From a checkpoint of a small transformer trained on Wikipedia: rotary positions.
Each number is 128 + 24 x the weight over its row's rms, rounded and kept within 0 to 255. Layers, rows and columns count from 0. The size above them is the row's rms in percent of the matrix's.

# layer 3 attention query, 320x320, rms 0.112, rows 0-63, columns 200-239
size [155  93 108 120 112  69  88 101 126  73  96 100  99  99  97  98  91  94  98 102  98 105 101 104 100 104 101 102  95  99  98 101  99 100 103  97 103 104  97  95  95  96 100  98 101  99  94 103 103  91 108 101 102 103  90 105 100 102  98  96  91 100  94 102]
[[186 135 101 135 134 102 162 160 145 117 105 143 110 157 133 145 121 123 110 166 138 154 154 118 110 164 110 128 157 100  91 108 129 135 104 128 136 136 150 152]
 [ 92 123 124 133 132 138 146 109 138 117 151 138  86 129 111 118 162 147 151 140 105 100 100 116 163  93 150 151 103 120 128 156 135  96 157 137 127 109 113 163]
 [ 92 168 118 139 160 126 129 132 143 189 155 176 124 167 128 118 156 164  95 167 131  88  99 137 125 131 120 148 120 114 104 146 184 117 147 142 154 104 104 131]
 [ 84 147 132 131 118 146 124 143 113 177 163 131 142 140 119 108 161 163 133  95 122  91  73 115 137  76 136 140 133 134 122 128 183 110 164 131 144 116 123 110]
 [172 146 145 119 139 128 144 159 109 177 131 154 112 153 122 131 120 148 103 136 132 119 100 162 133 132 118 143 114 132 111 144 174 120 164 133 141 110 120 141]
 [162  95  98 117 101 106 133 155  93  86 123  85 122 112 136 132 157 111 191 119 137 152 133 152 133  94 143 134 125 108 126 110 150 115 134  94 147 146 143 130]
 [ 77 142 147 139 129 137 108  91 169 169 123 166 170 114 126 114 101 143 101 130 120 147 145 107 110 173 116 117 166 139 136 163 104 143 122 140 119 108 101  85]
 [155 159 142 130 141 139 100 111 150 145 134 148 131 146 117 159 138 139  87 146 129 140 109 130 121 141 107 134 126 150 109 135 140 121 172 151  98 139 113 127]
 [115  84 108 139 118 114 106 134  94 102 107 109 131 116 116 101 107 109 127  92 120 120 187 122 105 158 139 132 177 122 153 127 114 130 111 104 177 112 161 110]
 [153 126 105 131 169 141  79 149 148 110 130  90 149  86 112 154 153 141 115 153 153 113 171 123 138 119 100  74 135 174 154  84 128 146 113 127 113 154 123 100]
 [ 91 139 107 156 133 111  95 130 123 110 101 163 124  96  93 166 153 124 149 150 126 107 183 110 150 126 122 194 162  64 108 137 105 124 115 155 127 148 136 135]
 [162 146  83 137  89  98 143 115 171  83 121 126 180 163 168 115 119 163  86 105 118 125 124 106 119  75 127 108 185 132 153 122 125 107 129 120 160 148 124 155]
 [102 134 148 153 149 156 118 143 159 105  96 142 131 143 123 113 121 174 128 130  90 127 145 128 119 180 144  77 128 111  95 134 126 145  99 130 157 129 106 168]
 [112 141 173 147 116 149 101 115  93 148 168 164 121 126 168 176  80 139 123 106 141 107 152 139 133 135 132 153 129 138 161 129  82 148 119 199 107 145  92 165]
 [136 100  98 161 154 135 152 149 173 113 105 106 116 142 170 132 124 116 169 155 141 132 154 124 118 101 134  82 148 148 101 153 147 135 153 140 122  86  90 126]
 [111 154 114 123 129 114 100 127 162  96 148 111 139 116 122 100 115 124 131 148 115 123 137 127 165 134 125 144 136 113 153  98  66 125 160 153  79 131 154 144]
 [120 195 126 159 113 144 151 153 172 180 160 127 196 127 135 111 136 149 127 190 102 121 147 178 157 130  99 104  74 117 123 151 127 115 133 114 140 125 140 117]
 [154 152 117 121 112 135  68 151 135 143 121 162 153 144 144 109 132 116 123  89 108 129 136 109 152 112 130 123 106 114 130 133 134  92 120 133 102 138 135 110]
 [ 91 132 140  69 148 115 134  97 125 148 129 133 108  88  93 142 156 141 124  80 131 146  51 136 138 111 146 150 145 128 138 140 106 139 117 151 113 134 111 113]
 [150  80 146 147 155 153 150 122 104 109 146 153 158 162 147 143 134 103 118 127 123 118 134 131 119 142 125 118  96  82  92  98 124 123 131 107 141 154 122  89]
 [160 114 100 148 108 142 122 105 123 118 104 104 151 145 126 154 136 159 151 180  82 133 177 154 106 142 106 144 146 132 150 123 180  88 116  96 106 111 125 138]
 [151  85 137 127 143 169  79 102 111 161 112  90 135 110 131 122 164 129 155 144 144 186 119  73 100 100 126 106 185 187 123  81 176 142 137  74 144 125 163 175]
 [149 148  96  90 156 136 121 141 140 126 133 117 103 102 132 125  87 112 134  99 103 125 147 129 143 126  84 129 107 117  80 122 105 114 147 172 103 149 119 100]
 [114 191 148 101 143 106 123 104 138 182 148 155 136 143 136 102 138 133 127 123 151 158 140 135 112 168 112 107 101  92 118 139 105  97 123 111 146 120 111 128]
 [102 122 114 149 120 174 116 112 144 123 102 121 110 102 154  63 132 158 134 187  92 160 144  98 140 107  95 131 110 185 203 140 104 153 117 127 145 182 102 111]
 [135 155 137  98 174 145 133 139 114 135 133 148 156 100 116 138 173 118 140 147 119  91 128 117 175 164 144 127  89 157 146 105 107 138  92 125 139 129 120 121]
 [128  99 126 180 130 132 129 115 180 140  86 125 148 128 113 150 160 116 137 130 176 127 171 145 139 125 129 104  69 167  83 106 161 123  78 151 117 105  98 136]
 [126 149 157 139 115 137 130 158 183 112 135 124 135  92  90 186 118 153 189 137 109 179 140  95 120  89 124 120 104 181 173  92 117 136 140 110 140 138 141 110]
 [ 99 103 120 133 101  86 161 113 117 138 141 147  63 132 108 168  73 132 165 156 119  89 159 134 116 130 127 117 108 133 154 119 119  92 148 146 176  86 127 183]
 [145 107 129 161 139 151 179 156 120 100 129 115 122 153  83 121 127 137 102 105 142 152  80 137 122 147 122 113 143 112 121 109 142 152  97 155  99 116 125 174]
 [108 125 130 115 112 118 129 125 131 163 161 158 157 126 138 153 122 122 145 164 136 124 133 107 125 121 161 114  87 131 118  99 155 126  86 148 121 125 142 195]
 [137 113 114 124 163 184 109 130 137 125 143 184 129 136  92 137 124 152 153 104 130 148 123 102 101 148 132 124 178 160  93  93 121  98 101 114 136 120  82 101]
 [120 143 111 134 128 151 120 161 160 162 131 116  90  75 110 126  87 114 121 125 106  99 138 128 154 162 159 120 127 157 141 143 133 123 120 122 102 157 109  90]
 [103 134 105  95 138 183 131 157 102  78 101  83 132 150 124 150 181 101 124 104 133 133 151  98 160 101 137 117 128 134  85 161 121 105 111 141 126 117 121 123]
 [122 137 133 126  99 100 100 133 121 136 102  84  85 108 127 169  84 107 116 104 114 120 133  98 135 146 111 186  96 171  63 124 107 115 117 128 139 122 128 140]
 [145 159 133 119  82 113 139 139  99 135 159 113 113 141 155 135 195 142 126 185 133 104  62 138 158 145 151 145 120 147 112 123 100 131 109 116 154 185 167 155]
 [114 128 122 150  94 114  92 151 138 142 147 127 185  84 165 143 182 124 158 120 141 117  88 111 129  99 100 146 143 109 127 109 124  82 126 106 111 175 132 160]
 [113 108 123  95 135 170 161 126 101 100  72 148 138 129 140 128 132 158 129 112 177 170 101 135 127 138 139 200 118 139 149 107 118 108 169 135 106 135 100 134]
 [152 116 117 138 158 120  88 185 121 144 131  97 103 135 173 138 163  91 105 142 154 123 128  97 117 145 125  80 136 116 116 104 132 109 119  96 144  96 133 140]
 [131 150 140  93 127 140 136 131 160 125 115 152 140 150 169 104 127 135 108 121 120 129 116 153 158 144 120 197 118 139 125 139 137 155 118 132 113 124 113 127]
 [113 103 114 128 156 164 145 117 126 142  98  82 121 150 114  99 123 136 116 144 154 124  81 126  69 137  91  93 172  94 113 137 182 127 135 114 149 116 142 134]
 [111  79 121 135  95 142  78 101 125 143 163 107  86 164 141 127 112  95 105 132 144 143 137  90 103 134 152 116 120 134 159 103 129 103 173 109 122 143 195 132]
 [148 127 123 103 141 145 137 142 109 135 135 136 128 121 149 150 128 112 133 105 107  94 154  93 130 133 148  80 145 119 160 107 142 104 120 104 145 132 161 157]
 [159  91 146 110 145 110 155 127 140 132 130 194  73 126 153 127 126 118 116 113  88 113 168 103 125 154 121  89 101 112 138 140 130 100 124 153 129 139 116 130]
 [146 170 129 152 117 156  94 179 118  97 163 131 129 160 116 106 122 116 132 142  93 162 162 137 164  84  92  73 144 129 110 146  98  96 140 112  94 120 118 134]
 [115 126 117 116 111 131 140 101  90 194 148 133 131 140 139 112 108 121 125 155 110 148 150 157 119 131 129  72 114 137 108 138 138  72  99 121  99 114 147 132]
 [129 114  73  94 122 125 130 140 148 132 122 145 100 115 157 167 134  84 167 118 162 144 148 163 114 121 101 141  95  97 102 135 137 120 111 123 108 122 126  96]
 [138 120 134 136 128 111  86  93 101 143  88 155 110 109 134 137 140 154 120 117 137 117 144 127 167 119 109 130 122  93 123  80  75 132 138  85  88 123 144 129]
 [121 120 115 146 124 140 117 101 137 119 120 137 156 164 114 134 145 127 114 129 139  94 138 127 166  86 108  80  99 149 140  70 141 154 159 138 115 119 121 106]
 [164 133 121  78 126  96 121 117  89 147 108 162 107 126  96 125 173  82 119 119 118 180 130 128 137  88 125 143 147 116 142 144 130 183 133 137 127  91 139 116]
 [137 122 138 110  99 127 101 115 101 114 108 109 140 180 147 135 161 131 134 114 125 151 126 121 101  99 102 152 154 114 109 146  84 124 122 122 117 152 113  96]
 [142 147 147 114 151 145  95 110  96 142 154 145 127 145 109 154 138 105 144 140  96 109 124 109 141 130 161 123 103 149 178 118 104 119 134 110  91 118 114  87]
 [137 102 142 146 102 135 158 116 128 137 112 140 132  88 136 109 124  98  75 131 116 127 104 155 183 168 128 131 136 107 114 144 105 106  94 142 131 183 167  97]
 [140 151 143 163 144 175 114 103 120  70 145  91 120 101 131 131 133 109 104 129 133 124 151  90 148 139 161 125 150 134 180 112  98 158 156 136 131 109 156 144]
 [130 113 139 146 116 108 154 118 152 132 126 129 116 118 123 102 108 180 130 111 161 136 172 114  93 145 143 112 114 137 133  87 147 118 125 131 118 124 131 141]
 [104 141 167 135 143 213 147 128 103 143 140 136 140 155 118  90 120 123 136 149 104 135  89 158 116  98 148 156 118 120 111 139 126 133 133 146 168 153 116 117]
 [144 134 132 141 157 116 131 146  91 150 109 134 147 144 124 188 164 144 146 152 121 145 154  85 125  99 154 118 136 135 181 163 165  85 124 118 118 156 174 135]
 [152 105  97  91  93 104 146 167 110 130  91 117 146 104  76 127 144 147 122 108 119 106 192 158  88 136  98  80 144 105 133 117 142 121 126 124 111 145 139 109]
 [100 129 127 104 107 120 145 133 115 112 109 123 119 122 155 144 149 119 146 123 100 127 168 143 112 112 142 136 109 153 172 118 149 104 109 168 108  96 164 129]
 [109 136 135 155 140 124 121 112 116 101 115 101 130 132 145 143  75 104 102 111 148 118 100 106  78 117  95 127 131 114 123 103 127 160 107 118 112 112 107  97]
 [129  94 171  95 182 114 138 114 101 149 112 137 173 112 113 128  92  97 127 163 134 132 130 118 148 162 133 164 141 112  95 147 176  88 122 169 159 156 104 167]
 [ 96 169 121 151 134  97 141 119 120 134  72 130 139 145 130 116 132 108 122 119 119 107 137  98 111 138 102 126 137 138 107  94 183 117 152 106 119 149 139 147]
 [127 151 107 162  96  96 161 125 146 119 144 101 181 125 140 159 140 104  95  72 117 139 155  90 147 108 110 148 103 126 150 109 165  92 162 113 126 159 153 162]
 [111 168 131 167 120 154 143 163 183 108 127  87 143 111 131 107 176 118 120 101  98 138 137  61 130 113 122 141 103 137  76 134  97 142 106 140 159 139 108 145]]
# layer 3 attention key, 320x320, rms 0.111, rows 0-63, columns 200-239
size [145 112  80 121 114  57  83 101 119 184 101 108  90 100 101  99  94 103 107 103 104 104 101 101 101 102 103 105 101 103  96 103 104 104 105 100  99 109 102  97  99 104  96 106 103 107  96 103 105  97 103 100 109 109  94 115 108 102 105 101  99 104 102 106]
[[107 137 111 113 136 149 149  97 157 107 126 140 148 126 153 110 103 147 167 163 124 107 166 107 129 139 141 147 124 158 154 119 119 119  85 170 123 138 106 120]
 [126 135  99 120 145 175 118 114 131 105 148 140 158 144 119 135 121 142 143 134  98 112 171 143 120  89 159 125 188 133 148 106 137 140  99 143 109 147 130 132]
 [144 105 111 137 118 115 115 127 116 152 139 178 106 128 102 115 152 135 125 138 106 174 107 148 123 119 111 126 144 125  87  98 126 125 142 117 102 127 150 112]
 [116 148 118 120 156 115 102 163 105 129 117 139 122 109 140 128 147 111  87 135 139 105  93 154 128  79 102 106 124 140  75 154 146 121 128 118 109 134 140 185]
 [129 150 110 123 148 105 124 155 126 101 123 135 107 109 116 145 138 119 108 121 131 146  94 142 124 101 107  92 127 105  98 129 133 108 144 112 117 182 122 177]
 [116 135 113  89 105  98 131 156 117  56 148 110 106 121 137 135 121 125 114  91 150 105 140 160 117 101 119 119 112 113 143 144 138 133 136 113 151 149 173 130]
 [115 125 149 118 128 157 122  94 163 161 144 132 154 164 146 114 101 102 106 170 136 111 138 121 145 183 117 143  85 164 107 115 123 145 119 151  86  97 119 103]
 [134 140 129 126 135 125 122 167 126 125 137 120 103 119 110 144 162 116  90 115 139 145  80 118 124 105  99  97 129 127 117 154 136 100 125 125 107 169 108 167]
 [ 83 160 180 128 133 147 154  81 165 158 150 137 141 146 144 138  82 132 123 146 130 146 123 128 131 169 135 125 135 143 137 129  91 148 156 160 110 111  99  93]
 [158  78  91 126 135  76 139 187  76  93 114 121 113 133 132 117 123 112 128  86 138 132 152 142 103 124 130 127 116  93 121 137 136 111 140  92 165 143 170 160]
 [138 114 124 100 122 176 126 113 122 141 158 136 112 108 160 112 121 157 127 172 125 150 105 114  89 134 106 114 134 157  82 120  79 134 150 145 140 138 108 117]
 [123 120 129 125 172  98 110  97 112 118 103 141 119  93 106 104 102 155 113 174 136 164 117 118 138 177 154 148 112 151 100  95 122 137 113 128 171 113 154 144]
 [178 125  94 157 126 122 147 127 107 140 158  86 136 132 120 151 156 102 119 129 135 134 107 108  71 115 115 138  96  89  93  91 149 110 140 156 143  87  96 125]
 [143 156 102 124 130 110 109  85 170 115 198 107 110 116 127 120 104 168 162 151 129 144 103 115  98 126 170 107 137 128 131  95 138 124  75 134 165 134 142 145]
 [ 94 115 193 138 135 131 147  96 135 149 140 144 120 131 135 118 160  94 140 116 135 108 170 114 141 109  59 168 122 151 140 113 128  86 105 153 146 146 141 100]
 [155 105 133 127 102 126  62  99 130 106 144 158 101  96 121 143 133 101 140 108  95 138 112 144 133 119 156 142 156 119 141 144 166 154  97 103 114 123 111 147]
 [ 90 109 125 147 137  93 139 122  67 124 126 141 138  77 101 130 121 125 135 105 148 148 103 107 178  98 120  96 116 140 129 159 151 136 130 128 111 141 141  96]
 [ 89 112 141 106 118 103 157 111 135 133 132 102 123 116 154 143 118 183  90 174 141 125 158 163 112 114 124 148 120 153  75 136  94 166 100 125 123 150 154 173]
 [150 123 117 156  96 113 117 105 110 121  89 125 108 160 160 135 116  94 148 227  97 104 150 145 123 125 128 107 154 128 131 115  90 116 148 161 116  83 145 120]
 [117 176 137 162  83 110  61 157 143 112  93 152 111  84 138  89 115 148 160  58 135  84  94 192 122 110 149 135 121 120 132 127 115 167 138 123 143 119 169 106]
 [121 110 111  95 100 151 115 142 140 123 143 124 150  97 114 152 153 103 187  93 105 127 116 145 140 125 119  97  86 138 143 151 106 106 145 152 158 133  74 125]
 [151 141 103 161 122 116 107 129 133 105 115 141 107 182 146 123 152 145 124 146 109 162 140 100 145 128 111 158 161 110 108 116 147 123 128 153  83 139  97 117]
 [126 125 185 134 152 146 154 109 124 106 157 123 168  86 134 137 107 179 143 118 148 135  99 123 135 141 152 103 161 149 136 159 167 157 139  99 135 152 119 158]
 [114 101 101 139  97 121  90 105 124 162 111  89 138 168 112 123 132  90 126 104  79 134 119 126 137 101 160 120 139 135 121 113 133 162 144 120 122 177 193 103]
 [ 97 143 131 126 116  98 159 107 122  89 122 101 150 148 101 169 108 100 148 106 128 116 112 109 145 133 117 161  99  78  93 112 153  91 133 154 120 109 118 109]
 [120 131 112 120 176 123 134 122 141 102 103 117 129 128 150 144  78 151  75 121  95 173 118 110 141  97  81  91 155  84  98 144 129 170 146  97 147 137 124 143]
 [109 164 158 103 134 118 154 153 112 137 164 103 154 115 124  90 131 111 106 123 144 102  82 118 154 133 102 131 123 144 133 140 158 183 153  95 145 154 141 124]
 [117 103 125 151  93 139 144 120 125  79 131 113 119 143 151 108 124 188  91 125 119 114 142 122 151 171 134 102 141 116 107  89 128 125 146 183 110 153 141 142]
 [122  78  81 117 137 141 113 151 110 145  86 100 139  83 114 160 149 135  93 121 107 140 124  99 136 141 162 137 168 147 143 108 148 143 129 142 143 145 142 124]
 [162 160 128 129 161 105 100 123 137 107 193 128 139  99 214 118 113 144 104 149 145 159 108 113 151 169 129 115  71 151 118 150 172 133 122  81 144 137 139 108]
 [125  75 117  87  78  87 154 128 144  97 101 138 109 118  99 148 128  84  92 125  94 150 109 149 115 157 113 157 123 132 111  93 161 129 148 125  96 130  98  92]
 [145 101  88 111 101 143 176 123 103 132 160 110 111 120 159 147 147 141 109 156 146 146 158 120 105 109 105 132 111 138 115 149 129 151 117  81 134 137 185 184]
 [118 165 165 125 193 133 151  99 106 163 137 185 143 135 104 119 141 115 170 131 171 190 141 159 128 104 105 105 101 143 103 124 134 166 121 108 115 101 149 146]
 [103 161 153 116 150 129 123 152 142 125 160  96 146 138 176 158 131 162 117 128 110 128 124 163  99 119 139 168 150 143 107 157 113 143 137 115 117  93 154 126]
 [101 172  90 146 131 111 149 126 133 104 125 120 125 104 109 102 157 116 123 167 128 109 136 129 148 100 113 107 153 112 172 160 135 154 146 114 110 111 127 119]
 [112 123 156 112 116 123  91 185 139  92 113 155  88  93 106 122 111 104  90  94 122 137 179 152 116 104  81 107 132  95 145 169 119 128 147 109 150 133 115 104]
 [120 154  82  60 166 125 132 125 103 142 115 140 109 107 142 147 136 122 106 113  92 152 169 166 116 109 163 132 102 119 113 144 100 167 147 137 143 107 153 141]
 [121  89 144 168 128 124 100 126 132 105 138 106 109 105 163 115 150 152 144 199 147  96 127 115  90 128 125 134 130 122 121 107 109 127  96 143  88 159 130 114]
 [131 109 137 105 133 107 128 132  94 176 139 150 161 125 161 111 130 127 113  93 115 134 136 126 157 103 119 112 126 127 127 135 180 140 138 103 116 169 119 103]
 [110 115  87 117 157  91 126 116 116 124 134 148 123 116 113 145  75 129 109 135 134 134 113 104 117 118 137 140  96 177 124 122  90 170 114 132 143 118 163 134]
 [141 131 141 152  91  90 153 119 114 126 138 129 122 145  98 181  99 103 168 144 134 132 181 125 131 134 189 194  62 122 116 146 118 130  75 100 126 111 137 143]
 [ 96 125  88 142 155 118 125 157 120 135  97 142 127 107 143 122 134 153 131 108 101 123 113 165 127 101 140 125 102  90 155 115 128 142 148 128 157 131 139 157]
 [126 154 160 143 121 123 113 111 123 145 102  87 142 115 151 117 140 161  98 116 150 150 112 134 113 146 124 156 100 153 102 105 103 106  85 142 108 150 141 167]
 [ 63 163 130 168 148 167 147 165 112 116 124 131 131 122 143 159  80  89 114 142 149  88  96 159 114 114  92 113 176 169 138 138 109 136 172 126 122  86 171  72]
 [126 159 172 115 164 133 134 122 123 156 129 122 164 141 122 138 103 161  92 139  90  76 147 143 119 142 124 153 116 122 125 133 160 127 140 112 156 104 143 115]
 [130 171 133  86 129 135 139 104 119 130 126  94 119 176 151 136 134  80 126 140 148 100 149 117 105 103 151 167 104 140 119 119 111 141 134 101 131 101  78 143]
 [161 141 145 131 133 127 113 151 126 132  96 130 166 142 122 115 153 122 108 114  73 124 121 126 137 164  98 151 124 132 101 137 128 133 172 114 132  94 136 144]
 [102 130 157 135 156 187  96 128 159  83 164 137 109 109 126 170 116 157 122 104 135 145  95 132 120 160 155 141 114 143 119 139 138 126 111 158 128 121 128  87]
 [126 140 124  92 110 110 183 122  99 116 128 120 131 106 115 104 142 114 182 116 161 133 154 117 116 114 181 132 151 131 174 161 151 144 111 130 136 143 179 152]
 [130 145  90 160 130 123 152 123 121 113 101 120  98 146 145 148 101 136 159 136 158  99 138 143 116 143 157  98  99 139  98 129  88  70 116  86 153 108 134  98]
 [143 109 111 129 110 129 128 109  99 162 158  79 142 105 133 132  78 141 129 113 112 159  85  96 146  95 133 135 105 139 158 130 131 131 122 106 159 103 135 131]
 [114 116 107 114 124 171 144 144 118 112 141 111 128  80 152 108 113 118 156 121 180 120 122 193 137 130  95 132 156 123 107 131 108 125  88 112 116 137 138 112]
 [113 159 119 150 183 114  82 158  98 146  95 156 157 143 129 110 132 135 143 150 133 147 138 127 128 123  95 117  96 111 123 103 100 151 142 108 101  97 164 127]
 [153 141 131 100 119 120  79 140 126 166 134 142 151 148 110 117 144 148 122 119 163 147 130 133 149 138 133 138 119  86 134 177 111 158  96 108  86 127 159 128]
 [110 110 142 125 103 162 129 131 122 148 117 113 139 146 141 158 126  95 124 116 113 149  90  96 158  87 156 128 137 155 128 138 152 130 118 131 132 112 173 151]
 [136 133  88 140 125 114 149 123 119 148 108 108 161 124 120 128 165 119 132 134 155 127 153 129 147 167 139 114 157 133 137 132 103 144 104 129 142 130 133  75]
 [132 102 119 102 144 125 132 133 116 118 159 125 142 106 152 116  49 126 133 151 127 121 146 169 156 109 103 124 111 155  98 120 123 147 154 122 123 123 149 130]
 [105 150 153 151 136 110 125 172  93 162 154 137 145 115 115 114 141 129 146 102 136 172 132 131 143 123 130 115  97  83 137 148  90 101  75 153 131 141  94 100]
 [119 142 139 142 127 131 122 143 151 151 174 105 127 172 121  81 106 132 134 119 106 158 133 130 145 155 139 115 135 126 146 136 141 159 111  82 150 154 122 128]
 [188 149 116 108 148 142 146 161 110 135 132 170 121 117 120 112 138 155 114 101 146 119 138 126 157 145 145 117 114  97 145 174 127 146 149 128 151 150 112 124]
 [134 151 114 185  97 125 162 124 126 160 121 118 125 137 103 133 132 193 141 148 112 116 140 110 101 144 111  66 143 126 115  97 127 134 136 100 125 101 125 134]
 [134 132 189 114 142 127 131 147  93 144 124 105  74 124 115 110 134 149 116 146 111 131  94  73 126 122 149 112 137 157  76 135 115 158 150 144 112 122 113 108]
 [142 108 144 135 117 145  87 125 115 109 126 137 107 120 127 129 113 164 148 180 104 110 104 168 147 132 106  92 139 104 124 134  93 125 132 102 146 117 140 105]
 [122 130 126 107 157  81 106 112 115 134  98 104 108 131 133  98 109 120  97 130  92 141 124 132 157 163 122 111 136 127 142  99 133 121 137 138 132 117 140 101]]
# layer 3 attention value, 320x320, rms 0.117, rows 0-17, columns 200-239
size [120 119 127 126 131 126 121 126 117 130 120 119 127 124 123 122 124 120]
[[158  58 190 127 123 130 126 112 138 173 157 122 132 131 134 136 170 131 144 101  75 141 133 107 130 152 141 102  90 139 127 173 117 146 128 131 143 158 118 119]
 [ 71 106 163  97 146 108 125 146 103 133 131 128 134 155 137 104 118 125  95 115  76 133 112  82 155 176 157 103 113 137 105 146 109 103 140  84 114 178 129 134]
 [165 117 131 108 114 145 106 133 115 145 154 134 120 116 109 182 128 172  68 115 127 108 129 140 101 115 153  99 150 129 118 122 141 138 150 124 151 116  78 114]
 [147 170 172  91 113 115 156 134 108  92 127  94 124 121 130  80 170 134 103  96 123 161 166 148 167 142 130 129  96 108 113 133 109 143 123 113  95 101  99 147]
 [ 90 175  92 160 118  98 139 117 131 122 151 136 123 113 150 104 120  97 115 139 173 144 107 152 105 105 130  94 152 148 132  87  93  87  93 161 115 121 123  86]
 [ 76 129 118 100 107 121 110 100 152 107 164 144 131  96 152 141 167 154 109  91 105 141 161 106 166 158 148 118 115 129 131 101 130 138 144 122 151  93 127 162]
 [135 114 109 163  97 119 116 103 152 109 131 123 139 117 144 124 117 143  97 148 150 112  97 164 129  98 124 154 135 113 108 143 130 166 108 179 140 123 128 181]
 [138 158 163 149  91 104 105 109 127 139 151 126 142 112 126 163 147 103 114 142 137 133 108 182 108 105 146 172 107 119 133  82 147 120 136 149  89 149 112 159]
 [149 145  94 131 154 128 104 135 103  93 115 122 116 103 142 128 168 159 117 125 136 158  77 133 120 104 119 123 123 154 115 120 169 131 138 117  95 131 116 135]
 [126 141 126 134 142 154 103 117 101 111 116 138 125 142 161 137 151 133 122 170 133 118 128 117 123 116 139 156  91 162 115 136 116 139 126 124 112 112 115  87]
 [154 136 127 131 166 135 110 126  88  61 153 141 118 139 134 136  95 104 152  89 156 126 147 127 110 123 161 125 136 126 137 104  82 211 119 134 105 141 156 130]
 [159 121 156 147 137 127  94 154 122 191 142 116 110 107 138 116 161 161 154  86 113 147 165 117  85 115 167 121 124 144 144 131 147 125 152 162 164 141 129 157]
 [120 144 120  87 110 140 141 133 137 149 124 130  76 114 139  92 107 104 143 132 124 112 173 155 112 149 127 180 133 101 119 135 126 170  94 160 120 109 126 157]
 [132 134 130 107 144  88  95 143 178 139 110 117 117  97 134 111 122 151 138 102 133 146 114 138  85  54  95 128 134 104 107 103 115  95 144  87 124  90 162 113]
 [ 89 124 122  98 150 144 117  90 124 112 112 125 125 154 126 117  89 141 102 132 176 156  89 119 128 153  61 133 117 137 152 116 148 162 132 162  98  93 126  89]
 [145 151 113 149 134 101  98 100 170 127 135 139 141 162 115 147 102 102 111 137 140 132 136 136 142 109 168 176 120 102 113 121  71 173 124 119 185 111  78 141]
 [120 138 100  79 106 133 100 135 144 108 157 146  99 129 134 117 115  96 148 119 145 128 181 110 112 129 141  88 112 207 141 125 124 100 163 133 172 127 131 161]
 [116 139 162 108 119 139 181 135 174  98  74 177 111 134 119 158 151 130 134  97  89 132 143 133 192 128 132 127 127 162 128 128 132 142 112 173 131 105 111 127]]
# layer 3 attention output (transposed), 320x320, rms 0.108, rows 0-16, columns 200-239
size [125 122 134 129 139 133 125 130 124 134 119 127 132 127 128 131 127]
[[153 134 137 107 138  95 132 131 123 122 144 131 149  89  98 136 116 137 128 170 125 110 113 140 129 132 120 169 153 106 142 129 114 119 150 146 130 123 144 109]
 [157 117 119 114 140 123 148 137 137 146 131 124  88 165 124 124 111 149 124 154 148 119 123 106 128 117 167 133 179 167 158  96 109 156 118 106 138 117 126 122]
 [110 120 138 117 181 137 139 134 112  85 107 146 130 112 168 122 166  85 138 150  99 145 158  94 122  82 165 120  97 141 130 122 139 165 126 125 120 130 102 172]
 [139 121 142  91 125 129 146 136 165 128  63 169  96 174  89 104  53 152 160 117  89 108 120 168  88 133 143 160 148 142 125 154 110 124 106 130 106 138 133 132]
 [138 136 112 120 120 133 151 110 122 109 102 103 136  99 128 127 120 141 145  86 167 133 125 120  75 145 138 133  99  87 122 182 187 154 141 140 137 115  59 116]
 [111 109 140 127 155 126 139  98 107 148 155 130 133 129  95 148 134 125 112 140 111 152 116 165 144 103 134 126 121 140 150 107 126 111 108 121 137 186 131 109]
 [135 130 137 140 121 152 119 156 124 158 116 132 132 111 137 123 170 125 193 132 134 126 114 150 152 122 118 141  84 133 100 126 142 104 134 144 122 157 110 110]
 [151 125 122 137 161 130 166 162 113 153 153 145 126 150 124 146 117 123 114 173 140 144  94 104 154 110 154 132 147 140  96 158 178 146 105 174 150 129 135 185]
 [101 131 162 148 135 105 105 158 180 118 107 106 116 146 125 116 120 117 107 137 105  84 169 118 131 137  98 123 150 150 125 135 121  99 138 109 142 106  91 122]
 [114 128 104 107 151 163 116 141 125  90 145 105 129 118 139 112 166  90 173 150 172 118 144 132 131 111 135 175 123  76  84 121 141 134 112  97 144 147 101 113]
 [ 99 148 115 109 108 104 155 121 164 112 102 142  75 106 109 109 144 107 140 110 149 154 150 155 102 111 135 162  97 105 147 113 148 114 127 150 136 106  93 158]
 [155  70 108 113 136 132 167 141 121  71 134 111 111  88 115 153 103 156 128 136 133 162 117 142 114 161 137 168 116  63 151 131 119  94 116 140 115 140 120 103]
 [ 91 129 142 133 122  88 171 148 105 147 108 169 107 104 142 121 168 122 146 127  82 106 138 138 125 119 128 153 102 113 129 134 131 111  92 166 138 148 158 171]
 [102 158  94 129 124 117 158 116 133 124 164 112 152 154 143 157 115 138 154  91 127 115  66 106 130 106 108 136 175 106 135 153 148 112 159 125 140 172 102 117]
 [100 171  88 145 147 129  87 128 141 157 189 125 115 106 178  74 129 157 134 101 162 121 138 148 156 126 128 159 158 150 128 117 128 137 123 117 115 143 143 125]
 [118 115  94 130 127  97 144 170  90 103 106 158 111 130 163 137  75 173 137 131  99 111 122 132 139 126 120 164 134  95 164 142 107 145 173 164 122 125 132 141]
 [138 139 153  99 137 134 191 124 147 149 110 127 117 178 104 136 129 134 103 130 104 154 127 116 137 111  94 143 134 112 162 114 123 155 136 106 112 149  65  84]]